python train.py --head_dim=32 --norm_place="pre" --positions="learned" --init_std_down=0.0 --decay_shape="linear"
Each number is 128 + 32 x the weight over the matrix's rms, rounded and kept within 0 to 255. Layers, rows and columns count from 0.

# layer 3 attention key, 96x96, rms 0.116, rows 91-95, columns 48-95
[[122 174 157 138 115 144  83 151 147 165 150 156 164  96 126 157 151  91  50 113 104 134 171 132 147 189 104 157 110 136 130 125 124 185 136  93 140 103 148  97  54 125 139 202 120 185 128  83]
 [134 130 141 156 156 180 106 162  97 120 109 109 117 208 194 151 147 109 117 113  85 122 175 100 110 182 106 187 135 179  53  99 129 183 117 140 145 131  97 109  95  95 121 152 153 130 142  73]
 [106 110 129 113 142 125 170 103 111 133 162 100 165 169 141 132  88 149 209 130 147 130 167  95 118 138  80 142 119  99 107 125 129 140 168 130 130 161  97 110  92 131 102 121 111 138  66  74]
 [ 86 150 121 149 166 131 135 176 118 121 111 100 130  82 150 127 157 128  47 158 197 100  90 158 153 156 180 123 117  78 126 142  84 150 134  98 139 101 159 136 136 167 149 166 171 173 129  94]
 [125 113 106 109 117 192 185 124 121 111  98 103 100 164 124 107 140 211 203 130 146 120  84 115 121 102 100 127 156 108 149 181 158  84 162 196 157 171 142 214  76 163 144  91 147 116 102  74]]
# layer 3 attention query, 96x96, rms 0.122, rows 92-95, columns 48-95
[[126 118 127 105 115 196 121 150  88 129 156 151 124 135 156 129 195 143  99 126 119 139  84  68 126 176 173 174  88 136 143 113 168  76 153 100 168 143 132 151 123  92 113 130 157 129 122 152]
 [119 168 142 142 162 193 141 170  89 171 103 144 124 177 125  95 141 148 116 125  99  80 104 116 128 136 111 166  99  96 119 120 139 136 138 146 141 191 162 171 112 113 199 146 148 128 206 167]
 [137 115 106 152 144 111 162 111 180 132 152 100 140  72 122 166 141 163 132  73  94 101  90 144 120 139 116 175 115 128 109 138 166 127  83 108 162 138 118 117 118  96  85  85  86 104 136 183]
 [161 128 124 162 122 135  98 102 163 179 146 140 136 108  89 137  93  81 102 150  96  93 122  67 147 105  90 137 108 133 135  67  87 162 106 127 111 117 152  90 147 100 164 171 169 166 135 146]]
# layer 3 attention value, 96x96, rms 0.0857, rows 64-95, columns 48-95
[[113  93  80 136 110 110  75 112 152 177 100 144 178 133 139 131 132 137 165 132 162  90 114  99 160  92 100 135 126 154 156 104 152  98 147 113  70  66 132 167 133  80 168 114 134  84 112 136]
 [128 124 113 105  98 197 153 156  84 130  72 145 121  96 143 153  96 197 138  86 151 140 156 146 112 139 135 126 125 143 149 140 135  94 164 154 101 120 150 175 123 162 144 162 134 144  92 105]
 [129 158 113  96 136 153 189  87 116 170 136 102  73 120 108 174 152 168 150 125 126  75 161 158  83  81 107 133 161  92 120 148  86 100 141 118  88 129 134  71 121 130 158  52  88  83 113 105]
 [133  75  93 232 145 135 117 107 139 119 114 184 135 110 155 130  93  91 102 121 147 155 107 132 159 162 111 172 156 150 166 116 155 115  82 135 100  37 170 165 166 100 101 191 128 121 169 133]
 [130 101 142  74 137 139  81 134 149 119 160  84 138 117 107 182 144 119 117 129 176 134 170 158 136 147 118 102 115  83 118 185  81 129 107 108 125 118 118 104 125 130  97  75  71 135 117 168]
 [131  60 113 212 160 134 134 159 159 123 116 140 136 172 128 129 133 122  90 131 129  97 157 205 168 111 118 164 162 131 118 124 160 106 135 108  73 125 188 125 127 100 126 133 176 139  89 116]
 [106 152 122 105 144 110 136 165  90 136 120 158  75  84 155 112 108 121 127 107 115 108 105 130 127 159 104 136 118 133  95 160 147 109 126  91  76 179 116 140 109 128 163 148 159 112 159 136]
 [139 163 138  62  91  92 161 174  90  92 156  40 117 153 188 157 124 137 172 114 125 107 119  92 109 104 107 101 126 142 121 116 123 154 110 180 132 162  93 154 133 112 103  79 127 105 125 123]
 [126  84 119 127 135 141 163  83 158 162 169  79 222 126  63 163 138  81 168 154 129  83 142 130 201 128 100 122 142 208  91 124 168 181  95  62 133  70 153 103 140 106 134 118 102 116 120 169]
 [116 158 122  78 135  94 151 127  74 119 122 103  93 134 119 163 126 136 109 124 140 146 183 124  79 147 130 136 138 100  79 152  94 139 141  67 177 172  92 182 107 129 148 138 124 152 162 145]
 [ 81 141 151 104 169 123 113 116 154 136 151 146 139 104 144 150 130 108 134 117 137 104  99 146 144 112 111  82 114  92 174 131 136 105 128  85 142 114 105  98 104 137 154 141 139  98 111 158]
 [129 135 136  93 104 162 142  96 116 133 149 108  76 101 147 140 176 152 104 124 169  98 164 101 131  76 172 134 153  88 130 136 123  81  76 127 185 140 152  93 123 123  91 130 116 169 114 138]
 [131 102 120  45 117 118 137 175 104 180 148  91 108 154 143 164 131 107 107 142  75 113 148 141 115 126 120 136 108 164 144 131 112 136 108 147 144 154 133 119 122 144 102 127 162 175 113 172]
 [110  84 177  94 143 118 105 125 133 173 153 108 115 149  92 144 134 108 150 124 123 147 133 132  97 116 116 137 142 190 128 116 111 192 120 114 107 149  75  68 128  95  78  45 134 125 105 142]
 [ 88 136 154 120  91  95 115 110  45 123  78 108 203 155 150 129  93 120 130  70 115 153 168 134 133 151 111 132 105  48 138 131 102 128 124  98 136 131 131  76 130 107 150 101 175 180 161 113]
 [119 134 186 166 117 159 140 105  89 139 160 104 112 105 154 126 161 184 103 110 114 110 124 197 150 187  98 108 116  48  54 182 140  91  77 215  89 135 126 151 145 175 143 159  67 131 116 148]
 [135 193 180 170  78 138  99 120 147 106 121 181 103 135  82  80 113 121 163 130 117 152 128  95 103 138 155  82  96 135 144 134  94 130 159 120 104 121 153 167 155 175 160 105 127 138 134 169]
 [119 113 172 117 114 135  82 136 104 167 213 175 161 149 123 173 143 131 100 104  93  85 160  93  85 146 103 164  84  79 166 163 148  87 132 103 142 137 101 147 115 161 109 121 148  85 113 129]
 [131 118 155 137  86 142 131 175 114 131 105 163 178 147 109 111 152 133 147 117 148 139  83 139 130 182 151 141 114 113 150 113 110 133  83 141 179 135 113 179 138 109 104 182 121 148 122 109]
 [139 140 146 123 149 127 132  90  73 131  74 144 156 152 116 116  82 116 124 121  87 160 150 130 130 129 135 140 118 118 124 116 127 132 160 123 125 138 178 167 126 112 116 136 159 111 135 153]
 [105  76 126 161 172 135 148 107 165 127 112 139 141 100 102 153  99  67 129 174  88 148 131 113 124  93  78 173 118 187 123 144 161 169 175 142 117 123  88 107 116 175 126 111  97 114 144 127]
 [118  86 116 170 155 149 129  95  98 110  60 153 113 140  94  76 187 150  58  73 170 104 126 195 143 163 146  89 127  94 147 150 111 119 180 155 110 158  60 129 134 162 122 137 197 156  86 104]
 [127 125 121 164 144 155 148  98 154 169 172 195 119 131 110 162  72 174 176 106 167 160 178 137 116 150 119  82  99  83  96 163 136 118  96  97  33 107 115 118 112 147 143 133 140 116 125 187]
 [134 101 165 178 113 155 128 130 113 106 108  99  72 125 176 134 117  59 128 114 169 130 144 148 128 149 183 127 119 151  99 150 137 149  94 121 150 127  88 143 120 140  94 149 131 121 152 195]
 [125 111 113 120 168  77  83 140 165 112 179 113 164 147 140 101 140 131 150 112 158 113  89  61 113 119 179 144  99 165 176  94 124 146 161 124 127 130 163  75 125 140 143 100 197 175  99 150]
 [ 96 125 157 119 119 116 133 104  96 151 151 133 138  79  83 133  94 155 144 134 177 109 122  93 146  96  74 120 158  74 101 143 131 125 113  90 116 154 164 110 116  96 147 142 123 131  94 126]
 [133 167 138 117  82  84 138  89  76  88 177 155 128 151 147 151  97  70 136 156  98 153 108 105 118 142 122 109 122 148 141 140  64 122 131 119 138 133 110 162 137 100 103  98 134 156 158 191]
 [136 133 108 168 145 174 145 131  50 138 117  65 106 146 131 173  98 146 120 101 131 137 157 123  98 145 178 165 161  87 116 121 125 122 155 143 179 134 106 183 114 129  91 149 149 119 153 154]
 [126  63 136 142 142 112 148 163 139  80  99 125 159 160 148 141 127 191 134 104 166 116  96 131 124 124 130  75 102  87 205 126 109 112 101 157 119 155 111 105 122 130 105 137 173 171  88 162]
 [130 138 133  87 150 131 131  67 151 124  86 133 127 107  96 154 143 135  90 104 138 114 196 139 135  86 140 139 145 146 123 127 129 133 196 132 148 115 151 179 136 127 162  96 168 169 116 119]
 [138 166 139 104 182 135 164 109  87 101 115  91 116 196  98 119 141 167 178 146  95 134 131 178 130 107 113 174 127 110  82 168 114 133  91 128 147 158 117 126 135 167 141 109 178 124 138 158]
 [102  82 120  98 110 185 127 135 122 153 115 134 137 119 114 108 165 174 162 114 168  80 149 169  92 140 126 191 162  99 107 133 140 100 159  97 137 138 140 147 118 158 115  84 133 132 147  82]]
# layer 3 attention output (transposed), 96x96, rms 0.0754, rows 64-95, columns 48-95
[[145 116 100 148 178 167 170 129 129 112 171 147 126  95  95 132 169 119 171 116 120 135  59  99 123 103  95 163 119 102  57  70 133 132 143  93 136 152 139 140 118 140  95 146 117 127 146 116]
 [134 152 134 198 168 125 149 130 154  96 139  81 132 167 176 149 152 158  87 113  83 144 176 146 140 115 130 126 138 126 160 106 141  99  88 139  95 141 152 169 139 121 114 123 110  61  96 149]
 [ 93 159 194 169 152 115 112  84 181  61 164 137 104 173 121 172 183 103  84  84 110 130 145  97 136 133 110 140 142  99 181 133 167 110 159  33 160 120 149 175 141 194 151 119 114  92  84 118]
 [131 149  95 110 141 144 173 155 126 177 134 146 160  91 111  70 101 130 149 154 104  76  82 116 136 123 145 143 116 106  76 120 147 155 100 119  95 193 109 114 145 124 132 166 132 171 194 136]
 [157 119 152 116  75 134 151 131 106  98 138 110 111 150 123 148 152  98 119 145 141 123 118 121 135 109 150 108 141 114 185 130 138  97 160 109 143 111  72 149 142 195 152 115 151 152 162 109]
 [122 115 133 103 147 102 136  80 146 150 138 172 134 188  48  40 122 124 190 195 108 129 190  75 130  83  87  66 132 103 152 140 149  84 128 149  95 192 105 133 128 143 145 150 165 135 127 109]
 [113 128 111 114 130 136 140 155 123  94 130 152 122 121 109 120 174 152  73  87  78 122 156 117 104 140 146 100 162 162 127 135 159 102 136 144 131 148 131 189 120 117 124 143 131 129 131 117]
 [124 133 135 153 137 155 133 122 124  76 123 106 125 179 168 206 158 122 101 122 173 164 153 148 119 139 104 132 142  90 152 134  77  93 124 116 178  99 126 131 146 142 111  69 141  95 105 141]
 [152 130 136 102 155 170 190 126 113 155 154 151 165  81  43 140 154  91 145  96 123 124 110  71 111 179 123 120 101  44 108 131 160 110 174 102 186  96 117 133 119 157 115 166 166 170 130  95]
 [111 162 158 157 142 146 113 113 115  82 128  88 101 128 136 149 145 154  97 102 108 145 195 125 124 135 127 118 141 139 163 171 128 110 169 182 149  90 156 159 132  96 118 114  95 120  86 131]
 [140 116 127  88  92 114 157 125 145 147 162 137 154 162 149 117 138 116 117 113 146 125 135 141 142 112 136 105 121  94 103 102 137  96 125  88  91 113 106 125 144 122 115 151 135 156 122 143]
 [ 95 171 192 164 135 106  87 120 118 108 172 144 108 158 147 163 168 142 105 107  90 114 133 105 144 179 107 149 127 132 134 127 143 130 171  42 154 116 152 138 126 143 140 152 106  86  71  89]
 [154 140  98 136  84 129 112 175 138  81 144 115 127 171 134 162 189 100 124 174 139 104 159 118 109 114 127  93 127 145 139 164 133 107 127 183 147  92  95 145 125 153  87 105 146 160  95 116]
 [110 133 145 128  64 192 150 121 138 111 137 107 115 110 104 124 137  89 112 161 156 114 117  80 112 172 109 134 145 123 138 139 127 121 127 119 197 122 124 152 122 192 126 126 147 141 153  95]
 [115 117 156 136 113  75 127  71 136 139 112  84 125 108 169 133  92 184 149 168 143 137  80 162  75 122 114 127 143 177 136 125 110 114 150 164 101  87 168 102 135 112 166 120  94 140 110 121]
 [156  93 179 172 154  89 101 157 168  64  57 112 113 119 157 161 121  78 113 169  84  96 113 216 177  24 126 125 143  96 180 129 155 101 107 130  49 152 106 148 142  87 180 123  83 145 191 134]
 [133  90 101 105 112  84  95 138 127 165 101 123 114 117 148 144  90 147 137 132 171 191  86 223 137  42 137 122 130 209 112 115 120 192  95 146  71 141 121 102 124  78 121 107 110  99 131 181]
 [143 140 113 151 130  74  87  85 109 120  90  32 110 111 200 157 127 106  75 144 150 123 172 186 170  85  95 121 119 150 131 168 128 109  93 180  98 124 134 116 140 113 228 109  93 152 148  61]
 [131  99 127 137 106  97 140 135 118 156 131  66 110 115 132 142 120 149 188 151 124 118 127 158 144 102 139 105 121 106 110 130 131 165 121 193 115 154 124 105 129 119 148 131 144 151 142 157]
 [150 129 112 150 135 171 143 131 135 121  91  97 153 112 126 129 132 136 158 120 131 117 124 126 120 159 100 142 118 154 142 122 136 143 122 206 105 105 146 126 133  86 118 125  76 148 138 149]
 [114 130 122  95 134 201 151 124 129 138 136 156 142 107  72  77 125  64 104  55 140 105 135 103 127 153 169 140 116  89 100 110 137 161 130 127 150 168 130 166 133 161 121 150 166 150 168  97]
 [ 91 113 146 192  95 101 136 117 100 130 135 122 124 201 146  51 131 167 178 193  98  98 171 111 152  99 103 113 181 120 155  92 190  91 150 159 104 127 157 157 135 126 103 152  93 154 123 149]
 [163 111 133 173 116 113 185  96 127  75 115  65 133 104 113 158 130 156 161 182 120 133 142 208 140  90 128 124 183  97 144 139 155  64  76 145  53 114 141 128 135  65 150 107 108 160 158 168]
 [124 143 133 104  54 165 167 121 128 100  96 135 146 114  70  63 136 119 164 146  94 105 137 128 141 131 124 116 123 122 140 139 111 155 123 182 123 182 169 118 119 100 117 152 137 147 146 114]
 [117 119  71 101 104 130 119 132 109 136 151 140 120 138 119 151 153 143 176 165 187 142 124  92  69 168 120  82 161 148  62 130  90 109 123  94 172  91  96  92 135 166  95  85 167 130 103 158]
 [120  95 165 142 151 137 115 130  92 142 146 150 134  80 162 147 129 112 118  94 123 104 112  90 101 184 127 162 162 115 102 105 143  97 131  69 148  92 119 148 117 159 134 168 119 138 114 106]
 [130 165 121  74 107 117 136 145 131 119 119  81 114 144 133 151 131 141 115 114 165 130 128 156 132 133 139 120 124 180 119 168 101 189 114 152 134 153 128  99 133  73 153  94 105 115 155 103]
 [111 190 139 140 115  79 122  97 123  96  83 122 122 127 140  92 137 154 176 136  98 157 120 164 126 123 130  90 124 128 147 143  94 153 141 153  89 140 192 115 131 115 165 145  63 113 106 128]
 [123 107  99 147  79  99 150 113 138 117 165 102 148 209 129 125 105 177 208 205 170 137 130 173 139 117 139  79 180 103 110 126 107 113 118 105  91 130 112 105 141 147 110 124 155 134 112 165]
 [129 147 134 118 152 153 120  65 120 114 187 103 128 182 128 124 190 130 124  89 136  92  90  86 143 148 124 166 112 112 162 105 162 138 106 115 111 144 155  98 134 130  93 117  77 120 120 135]
 [140 114 187 131 126  75  97 104 145  93 109 151 136 159  96 146 121 139 181 107 144 174 172 152 125 116  95  86 151  92 179 124 143  89 196 156 143 116 131 180 144 138 119  88 102 153 108 138]
 [116 129 194 150 165  97  86  72 150  95 129 102 110 176 158 146 146 118  84  70 135 151 195 135 128  94  96 124 155  75 175  95 155  75 176 122 131 130 118 207 133 160 153 114 153 129 101 100]]
# layer 3 MLP up, 384x96, rms 0.122, rows 0-32, columns 48-95
[[ 61 106 127 112 179  85  71 139 129 155 130 128  84 149 162  88 172 148  71  89 127  77 168 125 149 158 114 121 154 152 110 150 154 164 173 127 113 132 105  29  88 165 140 100 120 171 120 192]
 [117 164 100 125 123 132 141 119 137 131 146  77 109 121 171  95  96 131  22 121 166 200 144 139 138 129 215 103 143 101 165 167  37 178 144 103 136 157 161  95  72 189 116  74  78 146  99 176]
 [119 171 161 119 171 176 144  66 175  82  53 155 106  75  87 185 127 117 188  67 115  78 119 123 153  66 174 153 138 180 155 140 192 117 147 108 167 191 132 185 140 114 109  87 146 115 110 138]
 [ 97 176 150 120 114 172 173  65 153 167  93 148 106 155 103 157 131  81 125 141 140 148  75 141 116 137 143 125 130 166 117 185 130 145 110 177 176 107 123 129 165 103 135  73 134 131 113 126]
 [106 188 143 131 131 114 170  87  57  96 110  83 152  95 173 153 194 130 135 106 140  99  58 196 188  94 104 147 135  84 148 164 139 115 139 186 118  64 143 195 104 118 123 121  69 157 104 125]
 [126 164 171 131 147  96  91  82 103 166  64 103 165  45 119 197 113 101 135 101 170 119 122 119 114 140  83 108 160 169 100 136 132 137 134  73  99  96 121 144 108  86 161 106 130 140  86 163]
 [ 95 135 116 168 100 129 110 150 169  99 102 140 150 116 160 181 123  99 116 112 163 127  58 133 116 146  68  84 124 137 107 165 208  87 158 138 185 114  62 107 102 131 112 118 124 153 123 102]
 [126 198 129 121 145 155 157 140 135 149 133 111 122 158 146  85 143  86 181 111 132  95 149 152 110 166 126 130  91 121 117 142 135 173 114 104 158 127 137 147 122 176 133 125  87 137 126 148]
 [160 115 171 125 144 200 102 162 100 123 100 112 107 170 149  81 119  84  66 125 148 136  93 159  92 164 130 118 135 180 169 143 146 185 138  41 149 147 154  89 113 159 115  80 110 134 113 193]
 [115 174 170 113 159  97 101 172 140 151 130  87 149 135 108  99 175 122 141 112 157 114 124 167 140 162 123 107 108 132 118 148 156 140 143 131 163 116 148 133 151 125 120 122 107 142 126 147]
 [132 134  45 144  84 141 115 106 174 108 125 148  98  92 138 133 103 124 122 105 165 144 156 134 158 147 136 117 143 112 129 132 169 178 143  52 111 104 101 147 141 156  71 148  90 115 152 155]
 [149 107 146 190 116  98 129  85 138  93 129 157 110 108 115 127 106 125 140 103  94 144 135  83 111 201  63 130 168  81 178 153 160 119  96  96 154 153  95 148 118  53 107 109  98 174 130 146]
 [132 142 101 155 120 149 144 112 114 142 128  56  92 127  73 112  76 156 122 109 147 148 128 130  92 124 130 185 143 112 206 155 133 175 128 130 112 167 161 110 141 142 120 155 116 187 169 132]
 [112 103 108  81 173 142 127 143  46 149 136 101 112 156  53 164 171 125  94 137 107 125 109 103 136 164  97 154 112 159 109 134 142 187  96 108 139 162 180 104 124 140 135 112 132 118 102 149]
 [100 155 118 103 105 116 112 101 110 125 135 155 137 164 150 146 170 178  60  79  86 164  81 122 107 147 123 160 101 132  55 123 179 151 142 110  99 185 154 127 138 110 119  76 110 103 124 106]
 [130  99 118 138 170 150 111 139  70 176  83  83 204 162  68 104  93 112 149 140 140 150 181 124 173 164  90 179 128 165 137 126 194 141 129  96  88 112 134  95 143 125 137 118  81  90 109 136]
 [ 80 144 121 142 176 122  96 142 177 127 155 166  94 184  91  93 200 122 124 135 178 104  32 148 136 178 126 141 124 145 146 123 189 173 175 108  80 178 142  95  98 143 110 100 103 131 143 147]
 [111 148 146 129 174  82  85 113 138 136 144 193 148 141 119 133 115 159  73 111 104 105 206 181 164 147 150 148 136 130 112 166 114 150 123 139 206 163 135  96 109 149 110 103  79 127 159 226]
 [132 230 105 110 123 128  65 163  99  83  91 147 152 171  89 115 128  95 155 109 152 141  85 141  95 131 186 181 152 149 164 117  96 142 177 108 159 154  93 119 105 120 166 148 163 118 112 163]
 [156 156 102 140 121 139 123 129 157 100 188 142 141 102  38 182 129 122 124  96 184 167 109  87 113 196 153 114  97 126 135 134 116 142 178 182 134 116 140 104 126 142 107  68  63 157 129 128]
 [107 143 150  67 113  86 182  80 146 168  47  90 138 140  90 145  89  96 104  82 175 129  92 145 137 138 176 177 155  92  69 141 113 156 134 127 151 133 152 181 144 108 100 146 133 106 153 104]
 [106  84 204 159 102 121 134 140 172 114 135 165 154 153 103 191  96  86 111 123 115 127 168 139 133 114 127 120 183 131 144 127 192 101 134 156 157 139 158  74 152  61 109 139 150 170 169 116]
 [142 147 111  94 108 140  96 164 152 133 124 122 174 147  58 155 124 135 155  95 130 129 124  85 136 115 217 141 119 198 149 116 191 153 131 151 102 182  88  79 168 111 128 118  56 135 181 113]
 [ 84 120 147 116 123 147 137 123 125 119 114 139 138 105 138  49 118 123 128 112 129 144  83 137 137 152 107 203 170 171 134 153 137  55 149 170 131 160 178 114 155 123  76 153 125 143  93 128]
 [129 135 139 103 139 134 109 147  82 141 108  84 189 188 126 108 115 110 128 158 116 175 140 165 176 131 116 193 130  82  75 121 176 127 129 174 135 117  99 112 115  95  82 116 108 122 135 170]
 [128  98 110 131 114 158  41  80 202  79 101 130 122 160 133  91 135 169  95 102 145 150 154 113  94 154  74  63 137  72 173 155 164 103 169 187 130 121 151 194 130 127 123 128 111 115 177 159]
 [109 129 109  67 137 161 102 154 151 124 115 138 108 147 178 121 178 150 136 130 102 181 141 168 171 153 156 129 152 108 125 153  93 161  46 134 110 123 187  91 119 116 130  95 163 169 130  88]
 [ 84 203 139 114 164  94 144 197 120 176 118 186 155 192 117 111  78 133 133 128 124  95 102  82 153 159  95 144 130 183  96 159 144 177 142 142 135 173 163  57 108 116 149 134  98 162 159  79]
 [116 148 104 106 119 116 133  81 173 102 106 111 108  18  64 195 127 140 149  82 124 136 137 152 125 113 123 106 126 161 140 154 105 171 114 134 131 119 112 128 115 132  93 134 151  98 127 168]
 [156 160 123 127 114  86  92  98 141  71 155 148 126 146  74  76 132 100  85 127 115 170 101 118  79 143 131 145 110 125 214 176 116 135 161 211 172 238 110 118 166 136 115 167  97 188 155 150]
 [150 118 122 162 142 102 138  88  69 119 149 109 134  74 112 129 126  91 135 103  95 154 160 129 181 204 137 118 123 106 120 133 169 122 161 164 134  56 115 142 121 145 147 114 107 149 162 134]
 [113 157 147 153 121 165 123 148  64 124 127 132 107 206 116 144 130 140 127 103 109  86 136 143 126 184 137 150 167 133 151 145 190 102 167  92 133 145  88 123 131 120  88 172 117 152 154 119]
 [ 85 191 135 100  99 119 130 130 136 160  95  87 134 119 147 154  68 134 106 146 190 178 178 126 116 132 118 113 164 131 105 129 170 150 115  17 107 103 167 111 110 103 124  98 134 134 101 184]]
# layer 3 MLP down (transposed), 384x96, rms 0.101, rows 0-31, columns 48-95
[[148 136 161  96 161 141  84 116 128 157 113 134 189 103 116 108 141 156  34 158 119  79 134 171 138 191 129 108 147 130  66 161 114 102 139 173 156 105 197  22 114 204 175 150 164 141 141 167]
 [144 183 155 120 148 155  82 160  85  88  86 147 136  67 101 173 132 129 174 154 125  46 124 132 136 158 116 141 102 141  65 135  88 170 112  97 174 153 153  94 151  78 122  66 153 147 115 134]
 [ 77  61 119 152 139  72  89 153  92 245 124 179 161 128  94 144 169 103 168 133 160 206 118 113 134 171 112  87 118 118 128  97  75 155 106  93 155 118  92 100 106 185 155  76 208 120 155 107]
 [135 116 119 141 146 104 147 122 130 118 175  99 142 172 147  96 108 146 149 216  46  98 165 138 145 125 129 183 179 142 108 148 118 144 100 100 110 108  54 108 133  95 103 180 124  70 136 147]
 [121 183 121 100 134 137  89 181 154 151 121 189 149 153  86  95 108 119 165 139 118 184 177  55 138 165 152 120  89 128  81 102 116  76 104 116 100 118  87 118 109 143  83  78  96  65 161 144]
 [108 126  76 113 128  86 137  78  40 125 126 193 116 136 135 140  82  44 118 172  73 115 139 144  95 104  67 128 153 118 175 111 135 142  70 118 135 153 143 154 125 112 233 138 159 142 180  97]
 [126 114 134 113 110  71 122  79  99 112 164  78 146 154  98 138 145 118 167 101 155 141 116 153 135 104 186 104 134  98 136 124  74 131 158 147 163 155 110 168 123 105 121 145  87  99 165 160]
 [134  89 119 104 141  89 142 119 110 109 113 144 107  62 108 176 131 113  79 168 117 183 126  91 129 117 115 123 138 102 172 126 149 123 185 123 124  84 111 111 135 109 121  94 148  78  91 100]
 [121 148 134 202  93 102  88 109 125 110 123 106  93 153 191  63 121 122 131 104 102 112 120 124 166  77 140  96 153  81 176  91 162 135  90 127 122 176 136 150 142 183 192 130  73 120 187 145]
 [113  49 124 146 126 160 129 114 140 135  34 223 117 140 118 241  91  69 110 166  95 117  92 127 156 176  61 129 197 111  91 127  66 151 147  64 116 185  49 118 132 151 114 124 127 176 101 180]
 [156 118 129 106 127 132 169 118 164 119 152 133  56 126 148 127 147 118 123 133  94 109 131 227  71 121 140 132 155  43 139 122  93 161 112 143 127  74 153 145 130 139 162 110 182  79 109 127]
 [145 135 109 112 127 121 100 111 174 122 184 150 136 112 158  78  94 138 119 101 141 125 157 106 130 150 142 143 142 120  95  96 118  94  97  41  98 105  93 126 153 183 151 161  97 122  79 102]
 [132 169 128 122 142 105 118  94 109 131 122  99  78 108 217 146 137 169 107 126  67 127 123 178 114 119 110 191 163 110 119 136  63 161  97 153  84 114 128 155 136 175 148 115 102  92 128 154]
 [ 94  67 126 143 133 119 148 101 112  93  72 136  97 136 163 212  98  80 178 123 149 118 142 163 128 132 119 113 162 140 171 170  68 143  83 156 111 116 173 155 118 122 174 165 179 109 165 112]
 [145  81 101  94  81  96 147 116 122  81  95 131  42 122 133 110 128 123 130 161 116 120  99 163 109 155 123 114 155 118 187 153  89 106 187 136 114 135 163 141 133  82 120 141 143  97 116 108]
 [114 131 129 127 125 132  79  97 162 131 169 130  29 117 119 189 159 101  73 120 159 156  89 113 134  75 104  89 122 120 181 119 182 164 102 120 177 177 160 157 133 154 148 125  98 176 141 127]
 [112 160 135 111 141 129 137 136 105 203 155 203 124 158 114  86 200 119  86 123 161 113  15 117  96 154 131 160 166 102 145  60 120 137 153 125 207 146 162  83 118 169 115 168 139 127 149 138]
 [134 177 154 209 123 153 133 142 108 120  28 127  90  96 127 142 131 128  74 192 185 142 132 116 103  81 175 130 153  88 182  51 171 126 103 114 107 147 117 122 136 107 139 118 114 209 130 168]
 [130  78  77 108 122 128  87 127 113 186  96 155 107 109 125 107  94 103 151 103 107 131  98 109 117  69 171 138  98 151  89 139 143 117 120  93 215 128 149 105 119 142 158 146 107  96 119 159]
 [109 155 174 138  97  57 106 130 114 121 146  94 110 134 148 121 148 129  81 145  78  84  95 144 118 103  69 104 114 130 130 122 161 195 129 150 146 129 115 138 132 126 124  96  56 144 144 100]
 [120 142  96  91 125 181  64  94 104 160 166 136 121 130 143 149 131 130 126 135 130 138 162 138 147  79  11 108 159 157 106 154 151 116 132 131 108  88 135 137 142 204 130 168 100 125 135 113]
 [116 132 160 129 122 157  98 138 192 148 130 179 116 148 102  90 130 127 154  99 106 116  77 113 137 126 137 103 112 132 120 155 112 115  58  69  74 125 136 114 136 133  92 196 146  80 128 125]
 [144 121 153 136 118 111 111 171 131  91  69  77 118 100 178 101 146 163  92 115 113 113  45 110  97  93 149  74 145 152 135 126 140  79 111 160 136 122 141 127 133 163 164 132 105 106 156 102]
 [123 157 131 135  87 128 122 150 130 178  99 122 149 104  97 125 116 133 134 118 122 188 141 125 132 147 138 111 201 159 139 139  99  72  89  74 132  89 129  65 151 188 102  54 142 131  99 143]
 [116 132 168  93 142  99 118 151 111 157  51  46 157 112 139 147 119 138 137 105 128  83 113  98 137  87 173 138 109 112  82 165 129  69 138 134 136 135 167 164 116 140 128 156 192 144 130 124]
 [ 95 133 189 118 155 102 149 166  47 156 145 128  88 121 136 148 191  90 157 102  89 127 114 106 146 136 205 129  94 145 162 119 115 135 103 108 118 118 166  61 107 133  95 112 130 154 122 119]
 [109  52 116 133 136 153 130 126 156 106 126 127 161 144  99 131 149  91 146 138 142 136  93 172 117 131 140 106 160 126  92 187  94  99 102 132 113 175 150 130 110 149 110 154 154 165 115 110]
 [125  77 139 120 136 134  76 100 174  89  93 124  90 190 160 105 108 176 115 115 110  87  89 107  75  96 106 114 115  72 136 154 111 104 133 176 177 135 156 123 131 119 104 176 110  84 155 138]
 [106 130 144 126 151 139  94 129  82 152 125 152  58 176  93  92  90 166  79 162 176 141 164 157 122 144 147 118 132  97 158 115 119  81 156 172 150 136 128  92 104 109 154 155 159 229 134 118]
 [100 157 118  72 130 120 144 167 141 212 146 153 103 154 115  88 135 124 163 163  85 148 160 161 130  93 173 151 108 140  86 141 119 121 144 163 114  71 168 137 141 168 195 103  71 126 153 131]
 [135  91 117 105 108 105  98 151 146 158 174 144 135  88  99  90 176 104  99 118 173 135 141 106 134 127 130  33 144 132 118 146 138 118  86 135 109 184 109 121 132 167 124 115 126  98 131 182]
 [111  76 124  97 161 119  96 165  94 167 159  99 112 145  85 150 187 124  87  98 173 121  88  94 140  83 168  99  92 152 144 101  53 120  73 146 188  53  87 183 126 113 121 156 149 160 123 170]]